python train.py --n_layer=9 --d_model=128 --n_head=4 --n_kv_head=4 --head_dim=32 --d_mlp=512 --vocab_size=525 --activation="tanh_gelu" --norm="layernorm" --norm_place="pre" --norm_eps=1e-06 --positions="learned" --qk_norm=false --attn_scale=0.177 --bias="all" --tie_embeddings=true --parallel_block=false --init="uniform" --init_std_qkv=0.0442 --init_std_o=0.0 --init_std_up=0.0442 --init_std_down=0.0 --optimizer="soap_variant" --lr=0.00727 --lr_mult_qkv=0.4 --beta1=0.95 --beta2=0.95 --lr_head=0.009 --grad_clip=1.0 --warmup_steps=200 --schedule="wsd" --decay_fraction=0.83 --decay_shape="linear" --final_lr_fraction=0.0 --batch_tokens=32768 --seq_len=256 --doc_mask=true --z_loss=0.0001 --train_tokens=99190000 --steps=3028 --dataset="wikipedia_en"
Each number is 50 + 15 x the weight over its row's rms, rounded and kept within 0 to 99. Layers, rows and columns count from 0. The size before them is the row's rms in percent of the matrix's.

# up: layer 5 MLP up, 512x128, rms 0.181, rows 149-175, columns 0-127
# down: layer 5 MLP down (transposed), 512x128, rms 0.184, rows 149-175, columns 0-127
up149 104:38 51 41 65 45 14 54 50 61 45 49 34 63 29 54 38 39 39 52 42 29 40 35 26 28 32 42 63 23 57 45 54 56 57 25 47 54 36 41 33 75 27 56 38 17 71 29 42 60 61 32 21 66 71 45 63 60 50 24 40 78 35 57 46 41 52 30 56 52 40 49 16 64 29 50 49 41 50 51 44 57 65 41 65 39 55 46 63 74 31 50 38 93 55 65 62 61 47 56 57 59 45 53 52 39 99 57 62 55 48 50 57 33 42 55 51 55 82 56 47 46 49 28 51 43 65 48 16
down149 110:66 69 56 28 42 61 43 52 53 47 56 53 61 64 54 52 38 64 76 56 29 67 45 60 48 68 75 40 60 47 37 65 03 66 52 45 97 49 46 42 78 54 41 74 58 33 64 63 65 76 40 57 43 42 44 60 51 54 46 60 55 64 59 52 99 56 48 61 49 57 46 71 68 24 53 27 29 47 58 66 58 53 30 47 45 26 54 55 58 42 34 47 24 66 72 54 60 63 47 41 40 71 35 55 48 50 69 38 37 61 59 47 68 58 51 34 42 23 45 76 46 46 62 83 54 49 67 30
up150 097:60 65 53 49 72 69 76 52 48 38 50 30 26 33 31 66 43 34 44 38 42 45 52 16 55 61 37 53 62 14 81 56 23 39 58 53 48 41 48 50 59 78 55 48 56 41 56 56 43 49 47 28 28 48 32 95 38 75 64 66 53 29 41 35 42 28 48 31 20 32 44 27 63 42 59 25 51 61 49 48 64 38 82 47 56 64 69 59 66 38 47 55 12 62 38 57 49 69 52 34 56 39 44 47 40 53 46 53 56 48 36 72 42 38 44 43 56 47 55 33 59 77 25 64 24 65 53 45
down150 099:39 68 22 63 55 47 57 65 41 41 42 50 57 73 43 47 69 48 54 44 67 25 43 62 55 44 65 62 62 58 50 21 72 62 38 54 35 39 39 75 39 45 49 41 43 70 44 86 74 42 39 67 30 32 46 64 18 57 64 57 78 59 52 54 17 49 58 64 54 42 20 61 35 62 70 56 24 19 24 32 58 61 55 65 23 52 29 55 50 56 77 44 65 47 37 64 20 39 49 44 20 30 57 71 56 61 67 51 55 46 61 52 48 46 55 85 29 53 54 39 66 50 57 68 46 42 43 33
up151 097:35 52 22 36 73 63 50 52 74 59 69 26 60 64 40 52 58 68 61 27 46 41 54 36 23 59 61 24 60 56 48 63 74 46 52 57 49 60 36 41 69 37 40 25 56 31 36 43 58 78 59 66 65 46 60 63 35 60 55 42 44 60 49 55 56 36 43 25 60 49 57 35 45 57 51 66 70 58 63 61 64 76 49 53 22 49 22 45 52 46 62 47 37 82 68 47 50 65 55 46 52 37 35 90 44 52 35 36 32 21 32 33 56 54 45 38 11 29 65 66 70 33 40 62 51 27 83 58
down151 100:42 39 89 85 41 33 81 46 50 35 67 55 55 56 68 54 36 80 31 24 60 63 55 68 60 38 50 72 47 45 45 22 33 38 50 45 37 43 23 50 49 37 39 52 54 70 56 65 64 71 36 40 68 36 58 88 51 62 36 42 46 43 58 57 44 43 39 27 61 28 48 46 57 45 38 40 57 83 77 67 51 43 67 49 71 66 39 59 60 50 52 51 46 53 41 63 49 54 21 44 56 35 84 66 79 33 41 23 45 85 54 53 42 53 77 64 55 55 38 42 48 34 60 39 34 48 52 54
up152 097:32 54 45 40 51 38 62 66 37 54 62 49 58 62 52 43 68 44 59 70 57 41 46 39 33 59 22 37 27 66 38 47 28 41 40 48 44 64 52 73 41 39 46 40 57 57 51 05 66 59 81 61 41 51 40 58 61 61 61 43 32 40 56 62 58 99 46 86 28 52 50 64 68 43 35 42 58 66 58 52 80 55 36 50 17 38 45 36 35 60 77 53 53 71 49 32 59 46 66 51 78 34 61 51 44 42 14 49 40 55 52 22 73 32 89 52 55 61 33 61 50 43 53 54 54 32 56 42
down152 100:21 82 66 59 51 23 45 54 48 59 30 34 59 55 41 55 56 49 50 11 53 26 11 39 53 34 22 74 69 73 49 46 63 68 39 54 23 69 38 68 52 45 42 66 37 51 29 50 41 26 52 46 55 70 45 29 48 44 31 38 72 60 64 54 67 84 44 45 34 67 60 60 65 53 60 39 38 58 40 61 45 50 18 64 39 37 43 37 62 74 57 54 45 45 65 67 39 31 69 44 25 45 40 55 38 40 35 43 52 51 33 48 35 45 51 32 52 57 69 70 74 44 49 86 52 50 27 42
up153 097:33 24 48 66 69 50 48 51 48 52 50 50 23 39 48 61 09 45 33 36 62 72 30 44 63 33 42 60 53 76 50 65 29 59 48 75 92 60 68 57 66 62 63 51 67 41 45 45 47 39 64 72 58 54 61 28 53 37 49 57 31 65 34 40 61 35 42 40 46 26 55 43 61 44 56 18 60 18 32 33 39 40 39 40 67 41 62 39 43 48 74 36 22 38 55 26 55 71 47 48 52 30 52 27 40 58 46 63 57 28 46 38 54 26 67 25 19 71 46 71 65 59 62 50 44 66 58 39
down153 099:62 75 30 55 42 47 50 48 15 47 34 43 56 60 40 53 63 57 59 07 67 41 35 73 51 63 75 53 52 44 68 64 45 53 33 38 41 82 36 62 39 36 76 70 53 48 37 46 39 29 46 46 48 58 35 44 45 55 67 44 38 59 17 46 32 53 41 41 50 49 46 48 36 59 54 68 40 54 47 43 32 40 54 52 52 56 55 76 54 32 42 57 53 51 42 35 68 36 65 65 63 63 70 49 57 19 44 48 30 67 58 44 49 47 99 43 58 85 79 40 54 32 57 59 48 49 33 90
up154 105:67 37 27 54 34 59 50 68 68 63 71 49 51 65 46 55 52 22 46 32 29 41 44 58 63 39 74 37 20 69 67 38 44 68 73 44 62 49 70 68 75 51 43 37 41 16 36 31 64 69 53 99 26 35 27 86 55 41 47 43 80 60 54 62 72 55 48 32 62 61 40 38 21 50 43 61 43 50 47 61 45 60 49 47 32 39 50 61 34 43 50 32 58 41 65 55 55 60 54 47 59 50 51 67 30 48 60 60 38 54 31 56 61 23 85 69 51 45 31 49 39 62 63 53 34 44 36 55
down154 108:36 32 47 16 62 47 37 74 60 46 68 37 38 76 54 64 61 48 37 37 54 48 28 60 49 46 71 47 29 46 25 40 58 54 44 57 29 57 36 19 86 62 46 38 46 35 38 64 49 51 57 48 55 22 83 60 55 37 46 61 40 46 73 57 61 73 53 42 63 30 43 50 30 55 65 58 18 41 73 60 65 45 33 70 57 76 58 39 50 67 48 77 27 31 39 50 44 54 24 44 67 72 73 58 66 16 58 26 45 48 38 25 56 62 71 55 55 34 49 44 45 33 37 45 58 33 45 44
up155 101:42 49 57 59 35 52 39 78 20 38 51 44 46 37 69 37 58 64 65 50 65 26 40 56 42 68 72 36 44 28 58 32 32 87 56 58 57 55 47 52 39 42 67 45 34 24 74 38 33 43 77 38 37 37 42 52 50 67 27 54 41 36 45 47 41 64 46 53 68 30 36 72 57 26 66 48 46 80 74 49 39 62 43 62 68 56 57 53 20 34 44 26 63 60 55 42 91 60 51 44 46 31 29 43 59 29 46 68 62 44 53 47 53 47 40 66 69 31 38 56 26 57 15 30 38 37 21 58
down155 103:43 47 53 60 38 61 44 55 62 52 34 47 52 64 51 56 77 79 34 23 68 50 51 65 55 44 66 67 24 49 51 76 59 43 62 40 49 52 76 54 71 42 70 47 38 19 41 49 51 54 48 45 59 35 39 68 13 56 71 72 51 54 76 47 21 84 88 49 44 66 73 67 78 66 49 34 36 47 36 39 55 59 81 39 63 72 73 43 48 23 65 66 65 51 76 69 24 67 48 54 59 60 41 56 54 38 62 70 67 64 60 57 62 50 66 40 55 52 49 45 45 59 34 38 62 55 67 39
up156 090:45 50 50 60 55 52 67 48 93 77 46 41 90 46 42 61 48 22 48 69 66 18 43 39 51 57 69 39 50 37 37 46 74 38 07 66 38 59 59 76 42 55 48 33 32 53 34 51 51 54 20 45 59 56 60 35 44 57 39 44 60 54 70 44 69 77 54 48 36 64 46 12 46 74 41 50 42 41 57 45 62 37 37 30 54 42 59 37 49 77 66 43 51 44 48 64 27 78 28 76 52 33 46 47 45 50 34 40 66 64 26 30 60 62 50 63 45 43 76 69 40 61 38 54 37 43 58 68
down156 089:39 51 83 43 53 51 22 28 61 89 44 30 49 60 71 59 40 33 75 44 35 78 82 70 47 55 54 65 35 60 64 34 41 47 63 53 28 63 63 34 46 52 63 46 67 47 35 31 37 55 43 52 47 68 67 41 43 41 19 29 31 55 57 64 59 53 55 52 58 45 35 16 51 54 38 41 69 51 44 29 56 43 43 46 63 34 47 48 67 62 24 45 43 23 69 60 46 60 39 31 65 24 45 69 48 68 21 61 51 44 68 71 38 46 57 19 25 64 57 34 63 62 46 26 68 57 70 54
up157 110:60 54 52 61 60 44 37 26 86 53 22 42 78 67 32 61 57 34 48 65 70 51 67 57 56 37 33 17 55 42 60 33 46 59 35 53 41 58 58 35 61 43 62 46 68 38 72 47 31 50 40 19 41 42 29 65 56 47 52 47 52 59 33 17 73 29 33 46 46 26 68 48 78 55 66 71 27 67 44 53 57 66 40 75 47 47 44 65 64 64 59 54 36 66 49 39 65 53 64 80 28 41 63 52 35 41 59 39 44 24 40 41 49 42 36 31 32 29 23 64 71 25 71 48 52 67 62 33
down157 117:68 84 34 64 51 68 34 67 60 39 51 35 77 54 45 57 66 43 53 44 48 20 71 64 56 40 54 30 41 66 32 55 34 54 61 58 29 18 77 36 68 47 71 43 21 51 67 46 63 64 64 55 40 37 67 23 40 44 31 54 53 64 48 58 44 33 56 60 46 67 57 50 75 50 54 75 56 39 40 29 77 67 51 50 64 59 36 42 30 37 52 83 36 59 43 54 38 54 45 42 26 30 77 53 54 26 70 22 53 74 35 55 55 50 59 80 44 43 43 79 55 33 32 65 38 53 44 58
up158 100:39 87 40 58 38 45 20 66 35 47 36 44 65 66 34 42 67 63 46 70 44 29 57 37 73 67 51 56 63 55 49 39 36 39 41 75 52 40 43 63 48 51 42 46 45 53 58 65 36 31 83 53 37 31 51 71 44 62 44 73 71 16 55 66 37 36 24 52 63 17 42 38 53 29 40 52 43 61 57 58 58 61 53 50 36 32 66 30 70 71 41 49 41 86 42 34 51 66 38 77 32 20 59 64 73 53 51 52 47 41 52 63 40 46 64 60 35 41 63 37 67 34 82 25 61 24 53 49
down158 102:27 93 31 37 38 76 53 50 62 64 41 45 48 52 30 60 38 40 66 56 66 35 55 75 54 07 60 50 33 56 58 72 74 61 72 50 29 31 43 23 56 70 50 41 40 52 57 30 64 43 24 39 32 51 35 72 56 63 69 28 52 56 51 30 48 54 24 51 42 55 40 64 42 49 57 43 57 41 60 32 57 09 46 49 54 64 39 44 58 34 47 78 30 64 55 19 51 67 56 35 48 28 59 80 36 42 75 35 56 42 43 36 18 62 44 51 48 78 49 43 48 47 42 49 51 55 47 57
up159 104:37 49 55 70 27 49 36 25 82 48 66 68 46 75 37 45 41 53 73 42 50 63 37 42 53 54 43 46 34 50 47 40 50 75 61 60 57 56 16 75 46 46 46 57 30 45 63 63 52 52 68 61 68 31 49 49 37 08 22 32 47 47 64 68 67 48 61 52 30 49 31 54 67 42 32 49 31 17 43 46 42 53 30 52 37 49 48 48 81 30 62 47 78 33 46 35 51 37 44 47 34 46 46 53 54 66 69 54 16 49 45 43 39 63 52 23 19 77 50 65 61 27 34 52 54 34 17 51
down159 106:74 37 73 55 49 52 58 62 58 63 31 32 46 49 55 42 67 79 67 27 59 48 44 50 29 57 49 37 35 18 52 24 36 39 55 71 40 48 44 58 46 47 46 60 43 32 60 54 59 36 67 48 47 47 75 86 34 24 71 35 53 58 42 63 58 52 55 37 47 49 56 46 76 46 69 59 21 34 66 16 48 38 37 83 53 39 34 53 51 70 66 50 45 58 37 76 53 43 83 56 17 46 22 58 35 49 51 30 44 28 66 61 61 38 71 33 39 62 46 71 48 45 43 65 18 68 48 40
up160 111:38 47 52 44 68 66 59 39 66 61 68 68 58 47 31 50 19 67 65 49 39 40 39 72 66 52 26 71 35 22 67 36 44 60 49 46 27 39 52 39 05 44 67 25 62 60 74 59 45 57 48 70 66 66 27 48 48 52 81 43 58 60 30 51 51 27 48 62 50 34 29 40 57 21 75 31 50 42 43 32 24 48 44 58 53 27 53 68 38 35 53 69 22 38 62 39 49 62 51 53 44 48 58 20 50 51 51 52 48 32 08 42 48 45 74 38 65 35 82 38 47 59 51 50 48 58 47 42
down160 106:66 57 52 49 44 60 60 28 38 52 55 71 47 44 48 42 48 25 55 53 38 53 51 47 59 49 27 77 29 37 47 44 61 53 59 45 60 63 46 22 05 33 21 36 51 48 56 58 52 82 46 51 63 28 43 44 43 42 98 41 44 25 53 61 38 64 67 51 46 36 71 43 83 69 64 42 77 65 45 36 87 23 40 56 45 45 27 33 41 26 50 44 64 52 66 50 47 69 58 44 64 40 32 64 51 64 31 31 62 65 67 60 44 41 54 58 62 44 45 25 45 60 33 26 50 22 44 41
up161 098:24 58 34 42 37 65 43 49 53 61 38 62 41 40 45 20 44 53 54 72 29 68 44 36 53 00 57 36 52 41 81 33 24 38 45 42 50 47 44 52 52 37 39 51 70 77 44 42 51 68 51 50 77 52 50 21 52 43 33 22 55 42 83 41 51 75 22 40 55 69 54 35 42 56 58 39 31 40 74 58 42 68 56 55 42 73 37 73 75 34 39 65 18 49 28 52 37 50 50 42 19 48 46 49 24 53 46 57 69 37 32 38 52 50 53 44 56 76 41 24 50 65 48 55 68 36 54 45
down161 098:32 52 54 45 38 36 64 44 75 67 47 37 40 77 47 55 49 44 66 32 45 64 70 30 85 24 37 39 47 42 63 68 38 31 59 22 74 54 73 51 58 75 50 61 34 57 25 54 46 35 51 59 60 44 53 41 58 85 54 67 32 46 42 61 51 28 59 51 65 42 49 70 20 41 26 66 37 49 56 72 48 48 30 46 35 54 22 67 40 65 38 17 56 38 42 29 51 54 43 17 53 66 30 40 32 61 57 40 54 52 43 56 33 32 84 62 82 48 44 60 68 41 36 55 48 40 41 65
up162 094:71 39 37 53 53 72 56 42 45 40 72 54 59 50 41 50 47 65 56 64 42 44 55 20 49 44 75 43 60 54 56 58 41 67 33 75 99 49 55 54 34 75 41 27 34 76 60 46 32 69 39 63 51 57 47 49 63 44 50 54 75 51 33 20 64 35 52 28 38 99 48 23 39 58 44 24 61 43 39 40 50 38 50 47 65 46 56 42 36 43 70 35 84 52 44 63 51 37 58 36 84 42 66 68 38 77 58 44 43 44 42 39 65 47 41 53 22 45 53 46 39 58 38 78 66 47 68 62
down162 104:69 79 45 50 47 28 34 46 27 38 50 46 57 53 57 55 39 56 58 48 56 66 48 20 63 65 37 63 44 63 53 59 66 67 31 46 65 63 83 31 65 56 57 70 25 68 53 58 67 32 49 49 54 14 33 32 46 51 39 56 68 62 77 57 51 36 57 54 26 05 56 62 70 46 33 48 59 71 50 41 62 58 88 35 52 60 25 66 46 61 58 53 51 23 62 31 52 42 62 40 49 75 57 42 59 26 52 41 32 55 53 63 72 44 64 28 35 56 50 37 47 70 42 35 65 38 52 12
up163 103:67 50 76 35 52 32 38 14 62 46 27 48 52 68 75 85 46 31 40 42 45 70 32 69 48 82 31 44 54 54 41 35 65 73 80 32 49 42 68 55 44 38 48 51 31 69 47 58 87 43 60 21 31 50 71 56 50 42 36 34 40 40 55 50 69 65 47 35 67 27 45 44 36 39 41 51 26 54 46 48 47 60 54 47 56 67 70 32 54 54 62 56 34 51 66 40 47 49 45 56 38 44 52 42 64 49 29 41 55 40 42 77 36 49 39 17 58 65 33 53 81 59 77 48 48 66 15 68
down163 099:55 40 63 46 65 47 45 08 54 65 58 47 64 17 32 53 54 59 35 42 49 60 37 29 38 66 26 43 53 56 63 53 64 52 75 61 53 38 53 42 42 51 40 42 40 61 36 36 56 45 52 62 78 43 54 27 31 75 44 49 58 43 80 57 52 54 03 08 42 39 65 63 55 43 56 67 64 64 57 30 39 52 54 68 62 49 43 65 52 42 39 63 44 18 29 54 19 65 42 44 80 53 48 36 34 60 38 33 46 33 43 56 50 89 62 53 40 75 54 73 72 62 62 59 43 50 35 68
up164 100:47 37 54 58 48 37 41 89 30 59 54 68 32 21 42 33 42 49 60 47 66 36 63 56 35 39 59 43 53 65 53 53 77 84 42 48 53 32 42 67 46 45 42 64 51 48 27 63 53 51 53 22 46 39 44 27 56 28 56 13 52 46 71 22 46 62 65 53 67 49 43 71 31 09 52 69 45 68 35 33 70 61 47 38 27 46 67 48 41 53 44 30 32 31 58 47 33 60 54 46 50 53 49 45 40 39 43 62 38 47 52 26 50 41 46 56 60 51 69 81 49 75 08 66 33 18 46 50
down164 108:46 39 67 49 35 52 39 50 48 13 34 59 63 42 64 44 48 60 43 69 46 39 38 46 47 38 43 32 29 14 34 71 58 46 44 35 47 53 61 70 44 31 61 61 61 35 44 68 59 31 45 40 63 52 33 47 48 30 23 55 34 65 49 41 51 51 39 66 57 34 50 39 13 47 83 31 40 40 28 63 51 48 32 59 52 82 53 48 56 17 55 75 45 44 81 65 55 44 38 37 00 48 46 27 31 54 34 39 68 47 67 48 46 40 41 67 44 69 31 38 52 25 39 55 62 35 64 70
up165 104:77 54 23 38 15 55 46 65 29 49 49 38 68 49 45 60 60 71 40 49 67 75 34 22 39 47 48 78 53 56 67 38 38 55 75 51 70 54 57 52 19 59 49 46 66 66 60 63 48 37 58 58 51 26 37 56 52 49 70 66 54 69 53 45 35 35 60 45 61 75 58 18 55 48 49 55 79 56 60 13 49 53 50 18 44 41 71 67 46 37 41 35 31 44 69 43 59 51 62 79 30 51 56 67 32 68 64 54 47 63 47 61 87 74 59 65 19 40 52 48 54 40 66 56 53 72 38 64
down165 100:29 29 58 62 21 50 32 73 61 57 55 68 59 63 41 53 44 37 41 62 68 36 63 23 48 43 60 42 62 29 77 53 65 39 63 70 52 35 44 42 55 58 15 58 51 41 33 52 47 52 66 51 54 42 64 49 52 66 56 48 58 74 59 40 23 50 25 69 35 57 44 40 65 70 55 38 47 48 73 51 38 39 54 63 52 45 53 26 54 68 99 55 35 47 36 69 72 58 40 34 45 59 40 60 54 66 23 37 58 16 56 46 08 47 41 30 66 54 44 64 51 38 44 57 84 37 69 27
up166 099:52 45 64 61 52 54 53 58 77 66 49 56 54 32 29 61 27 09 31 74 66 50 60 34 89 41 69 54 53 32 51 31 47 43 53 45 71 29 61 29 31 82 38 62 45 44 69 55 57 38 31 57 25 18 68 41 49 45 68 48 67 65 62 30 44 48 56 75 46 71 54 70 70 14 46 56 45 58 34 39 62 51 53 60 62 32 44 33 37 61 60 77 27 53 50 48 52 77 48 44 51 24 47 40 51 50 71 55 36 45 39 62 53 47 45 72 34 26 29 32 30 61 54 38 36 48 43 32
down166 101:33 75 42 59 35 26 55 62 53 38 76 40 65 64 40 31 75 76 89 42 38 82 43 47 56 65 64 42 55 43 66 60 56 46 34 26 56 61 48 64 43 50 61 49 60 30 30 26 35 36 29 49 53 63 38 65 55 33 52 24 33 71 59 73 66 52 44 61 37 27 49 65 53 55 46 71 42 44 33 51 59 34 59 66 43 68 33 33 63 72 49 39 33 30 63 40 36 37 57 57 38 73 48 72 50 54 57 24 63 42 49 20 63 29 65 39 58 66 38 32 65 29 15 39 43 51 61 38
up167 105:63 77 39 50 43 50 29 48 50 50 50 42 44 53 03 46 57 42 24 68 31 21 64 42 60 53 43 40 53 51 79 38 58 63 46 28 62 57 68 57 37 71 51 64 52 41 30 78 56 59 54 60 42 70 26 58 37 70 21 29 58 37 66 22 50 31 63 67 71 56 57 44 57 62 44 65 37 54 48 27 25 42 48 63 56 44 41 40 39 82 73 23 46 47 54 81 55 44 64 41 70 34 81 44 68 58 27 43 29 63 55 61 50 59 31 32 30 49 65 67 31 56 43 37 52 54 41 59
down167 110:56 43 69 68 64 30 04 37 48 67 43 35 52 68 49 42 50 51 35 86 63 51 33 41 54 63 80 35 39 41 44 60 51 69 70 36 56 65 57 34 45 17 64 55 61 72 53 36 39 33 47 69 65 40 53 32 27 65 39 67 56 39 69 44 37 48 46 40 51 53 70 36 42 45 76 37 39 84 46 44 48 76 45 68 58 52 58 49 54 48 48 52 57 87 60 44 39 36 20 54 36 41 37 58 30 66 55 18 54 51 66 57 41 52 52 57 16 66 64 54 46 45 47 28 57 36 14 43
up168 100:82 53 61 38 55 40 48 39 48 34 53 62 45 43 46 54 54 38 35 53 33 35 54 72 42 31 53 58 77 65 51 22 61 32 82 37 48 61 76 58 58 31 55 11 65 38 36 67 37 52 57 36 47 09 57 41 36 58 52 53 23 55 53 73 40 57 84 40 39 44 43 27 57 53 66 40 72 48 57 68 80 65 58 57 61 39 60 27 33 86 32 49 46 52 16 66 42 59 75 09 38 51 36 64 57 47 42 26 52 60 48 28 61 65 51 58 44 45 59 54 60 54 56 48 42 64 53 58
down168 097:35 56 39 46 53 26 43 35 88 52 50 42 28 37 77 29 56 57 43 34 22 71 42 80 32 66 42 54 45 57 53 46 54 60 50 57 50 57 48 28 25 52 53 67 40 44 66 45 39 59 63 57 34 59 44 58 27 35 54 35 53 36 42 47 58 44 75 58 37 24 49 56 68 36 79 26 43 52 30 49 54 59 58 85 50 28 62 28 44 47 50 59 30 37 53 55 49 44 35 85 15 44 19 36 22 65 53 30 68 39 23 49 61 57 69 46 63 77 52 34 45 27 67 50 45 62 58 61
up169 103:34 43 46 54 31 43 37 45 41 49 33 34 35 23 41 59 66 23 80 45 48 55 39 62 54 43 41 54 49 52 65 45 82 10 70 59 58 60 34 41 39 55 36 61 57 82 60 28 42 64 54 47 71 68 30 32 45 53 48 20 31 50 47 49 46 40 57 56 77 44 77 29 68 58 66 72 45 62 76 57 36 42 58 49 41 43 36 43 55 58 25 30 31 62 59 13 15 52 62 52 62 47 35 56 58 53 69 39 22 45 34 48 54 49 39 24 46 43 27 56 65 28 48 76 33 56 36 60
down169 106:78 52 67 70 48 53 29 29 60 57 50 54 53 49 40 59 44 57 49 44 38 21 56 41 45 50 44 42 13 42 34 48 43 46 15 72 72 46 48 57 78 71 54 48 32 61 49 77 40 33 61 15 29 34 42 59 53 45 70 80 19 47 83 66 47 48 53 24 38 30 55 22 49 68 46 41 48 34 70 60 44 67 54 30 54 47 66 44 57 36 46 70 51 55 35 37 51 31 69 32 22 69 58 53 50 47 60 61 27 52 56 66 27 54 45 66 63 72 44 54 58 63 27 36 44 57 69 72
up170 104:29 56 66 21 67 19 48 51 39 73 64 16 59 80 75 43 54 46 39 63 68 53 44 44 32 53 74 45 38 49 29 40 39 46 61 45 68 64 53 58 31 57 47 39 61 57 57 64 56 41 53 52 62 46 44 42 30 54 39 36 41 43 55 60 68 55 48 39 47 52 55 36 34 16 59 22 58 45 53 59 45 51 60 44 27 58 42 46 56 46 28 20 51 23 56 46 70 39 48 64 81 53 59 78 65 48 79 47 51 42 49 79 66 63 55 23 32 42 31 41 95 11 60 65 50 57 39 41
down170 097:70 81 47 64 59 80 54 48 74 26 59 35 37 26 33 58 67 61 53 59 41 68 27 57 81 22 21 77 71 45 58 39 59 39 38 64 65 49 36 57 35 60 32 45 44 42 51 54 46 60 31 48 48 64 55 52 66 53 49 39 50 33 43 54 45 44 33 77 43 57 28 55 32 54 68 43 38 37 78 39 34 29 32 53 51 66 33 49 39 31 84 55 47 41 29 42 43 39 53 63 46 33 29 35 68 40 30 50 58 54 53 37 46 48 72 79 82 69 48 59 62 29 61 43 77 58 38 75
up171 107:46 13 77 48 60 69 53 35 56 64 66 47 37 54 40 73 31 27 37 46 57 71 45 40 32 53 44 63 48 59 70 50 64 59 44 24 42 34 18 51 37 53 25 43 63 55 43 45 49 63 71 49 36 30 86 83 37 72 53 28 28 61 58 48 39 49 53 42 51 48 13 32 46 39 61 48 56 61 69 49 52 48 77 29 54 33 27 47 38 60 59 59 47 66 38 51 60 63 33 51 61 60 46 48 63 40 55 41 77 41 23 64 58 73 69 75 63 17 62 57 58 45 14 37 41 51 57 54
down171 098:45 43 40 21 62 52 48 49 38 59 40 60 45 39 37 47 25 47 65 77 55 62 31 78 69 55 51 53 54 54 40 44 43 39 47 11 46 76 67 47 55 54 46 23 89 39 35 80 57 56 51 50 53 60 63 61 50 63 55 34 77 80 61 42 72 56 34 61 50 41 45 52 56 77 56 15 57 42 93 42 60 44 57 39 30 74 53 52 21 43 35 58 24 24 50 39 28 67 49 35 58 42 41 57 62 54 47 69 67 54 57 70 23 46 53 28 49 69 54 28 44 69 49 53 43 54 67 60
up172 086:30 58 49 48 22 59 71 58 42 51 44 36 55 53 49 72 64 34 53 36 99 69 60 50 65 37 48 54 58 50 65 54 41 53 68 31 44 37 41 72 69 56 35 62 49 76 39 52 52 30 30 68 31 83 50 80 54 40 47 65 45 20 52 70 29 57 74 40 52 57 36 36 39 38 64 68 60 35 54 58 29 43 54 38 44 11 47 48 57 44 49 73 45 51 56 70 80 66 57 13 55 63 66 54 37 60 59 36 55 55 44 62 44 61 53 32 41 16 50 44 35 67 62 30 45 52 59 53
down172 093:18 49 67 64 40 54 46 59 55 67 35 36 43 52 57 33 47 42 31 18 68 61 53 41 52 78 46 39 39 65 32 30 44 44 68 38 78 29 74 52 42 47 59 47 59 53 57 58 17 46 25 25 73 27 42 46 99 36 35 66 48 55 47 46 49 53 55 58 46 46 51 57 33 38 63 60 65 57 42 51 24 53 62 41 41 62 60 19 39 36 35 56 80 66 48 66 42 58 46 18 44 39 51 50 64 52 61 54 45 19 42 22 50 45 51 67 56 22 68 61 45 64 62 44 41 84 65 55
up173 100:34 40 29 77 39 55 64 53 56 48 50 31 34 52 26 63 64 59 64 38 44 35 27 36 37 70 43 37 57 57 58 64 52 24 49 45 30 39 41 32 41 44 60 54 37 45 44 67 50 48 37 25 48 44 18 75 21 47 36 34 61 43 43 37 62 58 66 41 59 74 57 57 34 36 33 65 47 27 37 64 19 58 41 42 63 60 44 51 54 82 60 60 53 29 41 69 39 62 56 48 42 34 65 46 67 47 25 49 68 81 31 54 69 66 28 58 11 63 77 35 82 53 59 65 71 41 58 49
down173 101:63 42 36 58 48 47 52 67 19 28 56 72 57 60 81 34 36 20 57 52 71 42 58 30 35 50 24 87 81 54 69 62 57 51 34 61 38 47 45 50 35 68 42 59 53 59 58 52 87 69 54 41 42 35 48 62 46 25 19 42 52 76 41 48 57 35 64 58 56 39 46 34 69 57 39 29 35 66 48 47 32 45 60 58 52 62 71 27 63 49 39 28 26 48 38 54 42 25 55 65 44 39 88 33 76 34 43 55 46 54 57 33 59 50 69 60 46 39 64 56 39 39 65 42 28 74 35 55
up174 093:38 30 52 45 83 44 49 47 34 61 54 54 49 58 51 54 77 46 51 36 38 57 53 36 66 51 62 51 68 60 54 69 32 41 32 21 76 63 87 44 42 54 57 56 78 25 35 48 75 51 56 60 63 34 79 47 85 60 24 42 34 37 29 36 70 40 59 37 40 56 28 66 32 34 35 32 34 55 42 47 64 47 36 52 19 01 55 17 44 50 33 60 69 61 53 64 48 66 37 72 37 68 61 44 69 59 45 59 28 56 49 42 43 68 56 64 57 48 56 59 32 48 58 51 50 39 47 40
down174 087:59 54 56 78 48 57 26 31 45 28 73 23 52 49 65 39 34 81 37 69 47 57 40 46 69 36 63 73 41 67 49 56 62 59 51 25 52 53 22 52 35 45 68 65 45 39 41 48 44 58 40 37 69 44 39 70 52 44 73 23 60 11 66 49 32 39 55 62 33 60 52 25 47 51 52 52 59 69 63 42 43 35 53 72 25 45 77 46 38 53 59 49 60 76 30 57 49 14 59 19 82 34 50 49 51 65 78 42 41 50 43 60 46 42 48 14 34 73 47 64 46 29 39 52 57 60 43 41
up175 098:39 66 38 26 39 54 52 12 53 66 52 33 71 27 31 57 62 55 29 53 22 47 35 65 26 27 28 45 57 72 48 58 60 45 50 68 36 38 35 72 24 48 34 60 43 51 40 52 70 66 69 52 40 63 63 61 57 67 67 43 53 41 52 30 68 59 63 45 55 50 54 35 49 59 39 40 39 47 53 74 44 56 49 43 32 51 22 84 43 50 44 44 79 80 72 54 54 26 49 37 66 39 44 32 65 51 26 82 67 49 56 68 33 22 73 38 24 43 66 57 43 56 58 54 52 79 34 51
down175 091:57 32 63 00 43 42 61 47 60 52 67 47 59 40 28 53 52 36 61 72 37 64 21 36 31 70 63 70 66 68 42 54 47 36 57 41 78 76 78 51 21 43 71 37 67 55 45 55 59 57 69 53 50 58 38 46 56 61 69 55 47 58 70 58 36 39 50 56 60 25 38 38 54 34 51 49 68 61 50 55 57 43 47 37 42 46 36 61 39 38 74 25 53 75 58 38 34 50 53 46 56 68 38 61 50 23 77 76 25 62 65 39 50 34 30 53 29 47 29 57 50 70 27 29 53 33 38 31